Part of a small language model's weights: biases.
Each number is 50 + 10 x the weight over its row's rms, rounded and kept within 0 to 99. Layers, rows and columns count from 0. The size before them is the row's rms in percent of the matrix's.

# up: layer 8 MLP up, 2048x512, rms 0.0354, rows 569-581, columns 384-511
# down: layer 8 MLP down (transposed), 2048x512, rms 0.0375, rows 569-580, columns 384-511
up569 103:41 39 48 52 48 42 60 57 59 47 67 40 47 38 47 51 47 45 57 39 40 51 32 43 44 36 56 62 35 48 46 50 55 42 51 55 54 49 53 59 56 63 48 61 57 39 53 40 45 46 48 48 41 70 42 57 66 66 42 52 54 62 65 46 57 58 54 50 43 51 59 54 57 61 47 50 49 39 41 57 28 45 46 37 58 46 53 41 58 33 52 69 24 56 44 57 38 35 45 53 44 36 51 54 50 56 63 26 57 37 52 63 52 56 49 55 48 46 42 67 58 51 40 49 57 45 39 44
down569 096:65 59 30 56 45 40 41 40 53 58 51 62 59 72 57 47 48 33 41 52 45 59 60 54 45 43 48 45 43 57 46 43 38 74 57 29 64 50 51 39 52 58 54 61 50 43 54 42 43 45 59 57 55 55 52 58 44 59 40 47 48 46 33 58 54 46 58 43 36 56 71 55 33 59 56 45 44 61 52 53 63 58 69 70 72 48 50 52 60 53 53 53 64 57 42 51 41 49 40 66 56 64 56 54 68 42 54 55 38 68 40 50 38 50 26 28 45 38 35 66 43 44 48 49 48 50 72 57
up570 118:68 57 50 60 39 54 51 63 41 34 56 38 41 65 51 59 51 32 66 54 31 52 42 45 39 52 64 60 36 49 50 57 49 72 47 49 51 46 41 45 66 43 47 49 56 53 55 40 59 56 49 48 54 60 65 36 53 51 49 54 63 57 36 42 55 49 52 38 62 52 54 50 48 52 46 57 49 49 49 50 47 58 46 35 59 49 48 66 32 67 41 46 51 50 29 40 49 46 24 48 51 64 54 58 32 34 46 42 50 53 50 54 50 60 64 44 51 58 43 46 43 72 53 45 67 43 66 42
down570 103:65 49 60 51 60 63 55 40 53 62 38 58 51 42 32 46 40 53 50 66 28 40 53 35 38 56 49 43 66 51 59 45 37 65 36 56 50 59 57 55 57 52 70 51 52 44 48 60 55 43 40 51 57 38 57 50 52 43 49 58 67 37 43 42 56 46 12 47 52 53 60 63 50 45 35 55 36 56 33 45 48 58 65 32 59 46 42 47 52 54 48 44 31 37 45 47 35 63 63 41 62 40 53 37 47 48 52 46 41 59 39 47 47 68 38 59 40 47 67 44 39 55 40 44 55 36 46 46
up571 103:39 62 52 40 42 47 58 71 62 49 44 46 68 61 46 59 76 53 63 40 58 50 43 53 60 43 48 54 51 64 33 52 38 62 60 58 41 45 50 45 53 46 60 48 64 74 46 59 73 31 38 40 66 50 47 39 62 54 49 51 53 40 41 47 45 42 52 50 47 37 61 41 42 42 48 62 49 54 68 53 47 59 44 59 65 47 48 47 41 38 46 38 56 64 50 56 49 55 46 44 45 56 37 51 43 36 36 48 54 41 46 56 54 54 33 49 56 61 55 29 55 46 66 48 45 53 37 48
down571 109:39 64 62 52 62 61 32 41 40 44 37 43 40 32 69 53 60 67 56 64 47 52 38 50 43 61 42 54 53 49 37 55 45 74 61 46 44 42 25 45 48 64 37 63 47 30 54 49 53 42 39 35 51 55 22 50 53 40 55 36 51 61 44 57 54 56 59 50 61 40 62 49 57 61 45 39 36 38 48 63 62 45 62 45 38 56 32 56 63 36 50 58 43 65 30 17 49 53 59 59 47 30 48 42 35 57 71 65 57 61 52 66 38 32 70 46 53 43 39 55 64 58 53 49 53 65 39 48
up572 098:64 39 41 52 51 61 49 50 49 53 58 55 55 52 61 33 58 41 74 57 46 67 59 55 54 41 53 64 34 58 50 36 53 64 58 60 44 44 51 23 45 29 48 46 47 58 66 21 55 60 63 51 42 62 45 57 47 57 39 50 57 44 46 48 51 48 39 39 45 53 46 43 49 47 68 45 53 58 52 56 46 60 61 31 57 58 43 49 58 40 48 40 61 57 63 55 55 52 37 51 41 52 56 58 55 53 42 74 53 41 62 46 47 43 41 30 44 46 42 52 63 49 56 61 51 66 54 55
down572 097:38 62 52 32 43 46 42 53 39 53 48 41 58 49 38 36 37 58 42 50 47 40 47 64 69 37 39 45 84 54 50 54 38 36 37 34 60 60 43 45 67 53 48 49 59 43 42 44 44 66 50 20 58 45 52 39 54 56 59 55 55 46 53 37 42 45 54 50 48 61 54 48 59 44 54 57 45 52 63 47 56 48 41 49 46 42 60 42 52 62 79 47 40 48 37 38 47 45 51 70 44 44 54 58 51 48 43 39 40 60 61 52 62 65 45 57 46 45 54 52 54 55 61 38 38 42 44 45
up573 096:51 59 58 49 46 66 45 51 54 54 69 47 47 61 57 50 42 64 60 38 46 48 54 54 62 55 33 61 53 55 45 52 41 48 57 45 52 55 65 44 54 52 65 53 44 55 59 40 38 28 44 60 58 41 42 56 69 52 59 52 65 40 41 45 50 69 43 75 62 42 47 60 49 41 43 57 31 37 64 39 52 35 32 42 40 52 55 61 43 24 49 31 29 36 61 61 37 58 46 48 41 66 44 29 47 39 40 50 63 52 52 46 49 58 54 41 66 54 40 61 55 42 66 55 52 75 62 48
down573 101:45 54 65 42 46 47 37 49 51 38 48 44 34 71 30 51 64 54 57 43 42 53 50 60 54 48 40 54 40 51 44 60 53 46 39 70 39 46 49 44 30 48 48 44 63 32 55 36 41 46 63 39 48 61 43 44 51 58 54 30 33 49 45 39 37 64 55 44 57 55 43 52 44 71 65 48 49 50 61 48 31 56 45 44 45 68 48 47 62 64 51 48 54 51 56 44 40 45 42 64 56 32 46 58 52 65 46 56 47 35 52 40 57 38 68 47 48 55 32 38 44 43 44 49 42 54 31 49
up574 106:53 40 60 54 41 69 62 36 60 42 42 66 58 50 49 61 49 53 48 42 57 50 45 39 74 49 50 43 32 43 57 60 49 50 36 60 70 39 47 56 49 41 40 47 47 61 55 52 39 43 41 64 54 48 58 52 45 62 42 54 45 56 53 39 42 59 52 32 59 42 67 40 50 47 48 50 50 49 34 56 35 39 49 48 49 59 52 56 44 59 41 54 42 58 38 32 54 52 44 51 53 56 58 52 40 50 59 74 49 53 51 78 57 62 49 66 35 54 55 35 36 55 50 70 50 39 60 47
down574 104:44 63 45 35 46 55 78 60 55 36 47 42 66 66 38 55 27 33 53 41 20 45 45 49 48 47 46 42 45 56 46 23 67 42 45 32 59 55 58 56 60 56 64 43 61 46 43 23 50 50 49 37 45 61 49 53 44 68 50 40 42 57 43 54 47 65 56 46 51 54 51 52 54 51 58 58 39 39 71 54 42 48 51 41 48 35 50 55 41 57 63 47 54 55 54 46 56 46 59 37 61 33 49 41 42 53 34 47 41 54 39 49 49 39 59 40 48 49 42 60 52 52 51 41 56 62 48 33
up575 093:53 41 49 43 52 60 47 57 59 22 52 38 43 61 65 52 39 47 48 60 52 52 46 53 51 54 69 54 62 49 43 40 46 46 50 63 54 53 48 50 38 71 49 47 67 65 56 47 58 46 42 50 53 67 49 44 39 57 54 58 34 68 45 53 57 49 42 39 60 64 74 36 47 68 48 36 64 38 42 53 72 57 53 41 37 37 43 65 41 26 50 44 44 15 49 54 46 51 48 33 44 46 60 50 44 40 50 50 64 41 43 58 44 50 41 39 46 28 48 56 71 41 62 49 41 62 55 53
down575 101:47 49 49 61 51 28 62 56 45 55 43 49 46 51 56 38 53 54 55 54 71 72 62 42 47 45 55 51 59 39 49 63 52 44 50 50 67 72 42 57 27 56 53 48 39 48 52 41 45 56 44 57 48 54 45 46 61 48 55 53 46 49 76 42 53 33 33 54 57 58 59 33 72 62 35 52 53 38 58 42 41 50 47 41 52 40 33 39 41 56 39 61 36 49 36 56 43 61 62 41 39 61 56 44 62 64 47 49 61 44 41 29 58 55 55 71 48 56 60 29 39 35 29 44 45 48 42 49
up576 101:59 54 61 61 28 34 61 38 60 43 45 57 41 50 64 60 39 49 38 46 60 47 60 49 67 46 45 42 62 44 47 56 25 57 51 64 61 38 37 55 46 65 34 65 48 52 44 56 53 46 43 42 58 60 40 53 53 54 60 32 53 54 41 37 51 53 58 35 63 49 47 52 72 64 57 43 50 57 51 53 64 27 57 59 58 46 49 58 53 70 61 49 33 50 45 44 57 43 36 56 54 54 62 50 43 41 57 31 48 70 59 57 53 41 49 60 54 37 63 47 65 62 47 62 64 50 48 31
down576 107:53 54 65 37 49 25 57 43 56 47 54 58 32 46 73 29 65 58 37 56 76 48 47 69 43 68 48 59 45 61 53 82 33 65 50 43 46 48 45 46 34 40 58 53 32 45 46 53 47 63 48 65 49 53 45 50 51 52 40 67 32 63 56 64 23 40 54 50 40 62 31 55 50 43 50 42 44 49 57 42 52 62 33 52 36 46 61 55 57 51 52 46 61 54 44 55 62 49 43 46 53 35 43 54 64 55 46 58 56 60 59 29 42 50 36 71 36 41 40 43 52 42 45 67 43 44 43 43
up577 106:39 44 61 49 42 43 58 49 46 52 50 57 61 46 56 19 49 49 39 39 58 35 53 57 65 43 58 35 50 48 59 62 53 33 73 65 32 53 75 54 50 38 28 55 35 65 40 50 44 58 50 50 51 59 57 36 51 49 54 61 38 44 56 40 43 41 56 56 57 41 47 58 53 63 37 37 63 18 43 48 39 49 28 35 52 69 46 41 37 55 44 58 56 44 50 39 57 50 48 49 46 55 69 72 45 50 42 53 54 47 39 61 36 37 40 52 27 56 53 65 43 70 42 47 47 55 41 48
down577 106:43 44 58 54 46 60 52 46 65 68 52 40 46 71 40 54 57 55 71 36 43 66 63 47 47 61 40 50 61 49 35 52 28 57 29 39 52 51 52 59 53 59 49 61 51 45 65 44 59 59 45 47 51 31 48 32 50 50 40 62 57 61 62 43 44 53 64 53 57 47 49 49 49 34 42 51 37 44 50 43 43 30 55 47 44 39 51 57 70 47 38 49 28 50 37 52 39 36 56 49 59 61 48 56 51 72 41 42 40 47 41 65 58 49 45 50 62 63 46 58 50 36 52 41 48 42 44 67
up578 095:50 66 59 54 61 67 60 54 35 65 56 52 37 42 62 38 27 60 60 67 47 72 51 62 63 65 45 48 35 57 61 39 52 37 63 29 63 44 42 63 58 55 15 42 59 54 58 41 28 40 49 46 59 58 45 46 45 58 53 55 60 53 47 56 49 68 48 42 47 52 32 37 33 73 61 60 33 40 57 47 32 59 57 49 36 52 51 52 34 54 45 65 53 37 47 53 56 56 44 43 44 59 42 70 48 29 56 48 48 61 55 53 46 42 55 56 53 48 54 40 62 60 45 49 31 68 48 44
down578 099:41 52 51 50 60 53 37 38 58 34 34 50 51 62 59 40 58 42 55 61 36 50 53 64 37 51 52 49 56 44 44 60 33 43 64 42 59 54 52 51 54 56 47 56 62 64 36 45 56 44 52 58 52 55 65 49 58 33 35 44 45 52 64 71 44 41 47 45 52 54 44 38 33 40 52 60 47 53 68 65 38 45 25 57 54 33 37 35 55 46 56 36 37 54 45 51 53 45 65 38 58 60 60 56 52 65 63 52 54 69 39 61 38 53 61 37 51 60 55 42 51 36 47 58 26 47 48 53
up579 104:51 53 68 56 61 61 52 62 57 55 57 44 43 61 40 55 41 50 73 64 51 53 42 35 55 71 44 40 57 40 57 55 46 51 49 24 45 45 57 70 48 50 49 49 49 76 56 43 43 58 59 58 55 47 47 42 53 48 49 36 36 35 40 46 43 43 52 48 49 38 57 49 63 44 49 45 32 51 48 42 53 48 39 40 66 60 52 74 58 56 46 31 56 70 35 56 55 46 45 47 43 58 55 38 46 50 62 47 51 43 45 49 51 29 42 39 60 53 60 43 42 55 51 36 52 51 55 47
down579 109:39 48 53 52 45 60 44 41 43 43 49 50 59 59 49 43 65 59 42 44 62 57 54 65 47 42 49 49 36 55 52 30 55 57 44 55 60 57 46 38 50 39 48 69 51 54 50 53 50 42 55 61 51 48 44 49 44 60 61 51 38 40 47 56 34 57 51 43 57 48 40 63 54 61 61 27 57 45 54 47 38 42 41 48 35 73 51 48 38 57 55 36 53 47 43 54 60 51 49 60 50 44 46 49 52 45 68 46 42 52 50 71 48 41 66 53 51 56 42 35 44 37 54 70 57 40 40 60
up580 109:48 40 38 72 59 59 58 63 72 38 58 32 60 58 50 58 50 54 42 55 38 45 36 55 47 55 60 52 55 35 69 36 36 52 46 34 45 51 52 70 42 72 51 46 38 42 38 50 52 48 51 68 59 53 42 34 49 51 54 37 40 48 62 60 60 60 61 50 54 27 56 52 49 43 46 47 38 55 52 67 59 40 51 48 54 47 58 53 57 40 47 69 39 57 41 50 50 51 36 42 41 72 62 62 60 57 51 47 67 49 57 35 41 59 42 31 66 45 57 48 56 38 66 37 60 75 48 52
down580 108:61 52 43 55 41 38 55 45 51 52 42 59 75 62 48 37 50 35 58 50 46 66 62 59 47 51 70 45 40 65 41 41 58 64 45 46 51 64 49 65 44 44 51 43 54 61 52 55 56 42 43 50 29 29 52 62 41 60 61 49 59 39 50 57 66 32 49 55 40 50 66 45 45 42 38 65 52 45 61 59 54 33 57 60 64 51 49 58 39 47 56 48 48 48 30 49 40 56 50 40 42 44 40 43 53 42 60 50 41 48 35 59 46 60 50 62 57 44 55 53 69 52 55 62 47 51 36 51
up581 093:41 67 46 42 34 59 49 43 50 51 66 45 55 59 78 68 57 51 33 42 44 35 60 48 54 25 49 33 40 33 36 53 52 34 46 51 50 49 62 65 49 65 32 47 55 51 78 49 62 71 50 52 47 44 44 49 40 60 45 61 42 51 73 42 49 48 49 63 52 59 41 40 47 53 55 48 56 39 33 51 64 45 63 34 45 66 38 60 42 53 58 39 62 53 52 51 46 36 69 38 44 59 38 43 39 65 45 57 58 56 37 50 47 53 35 54 32 62 46 44 51 44 61 70 66 53 50 52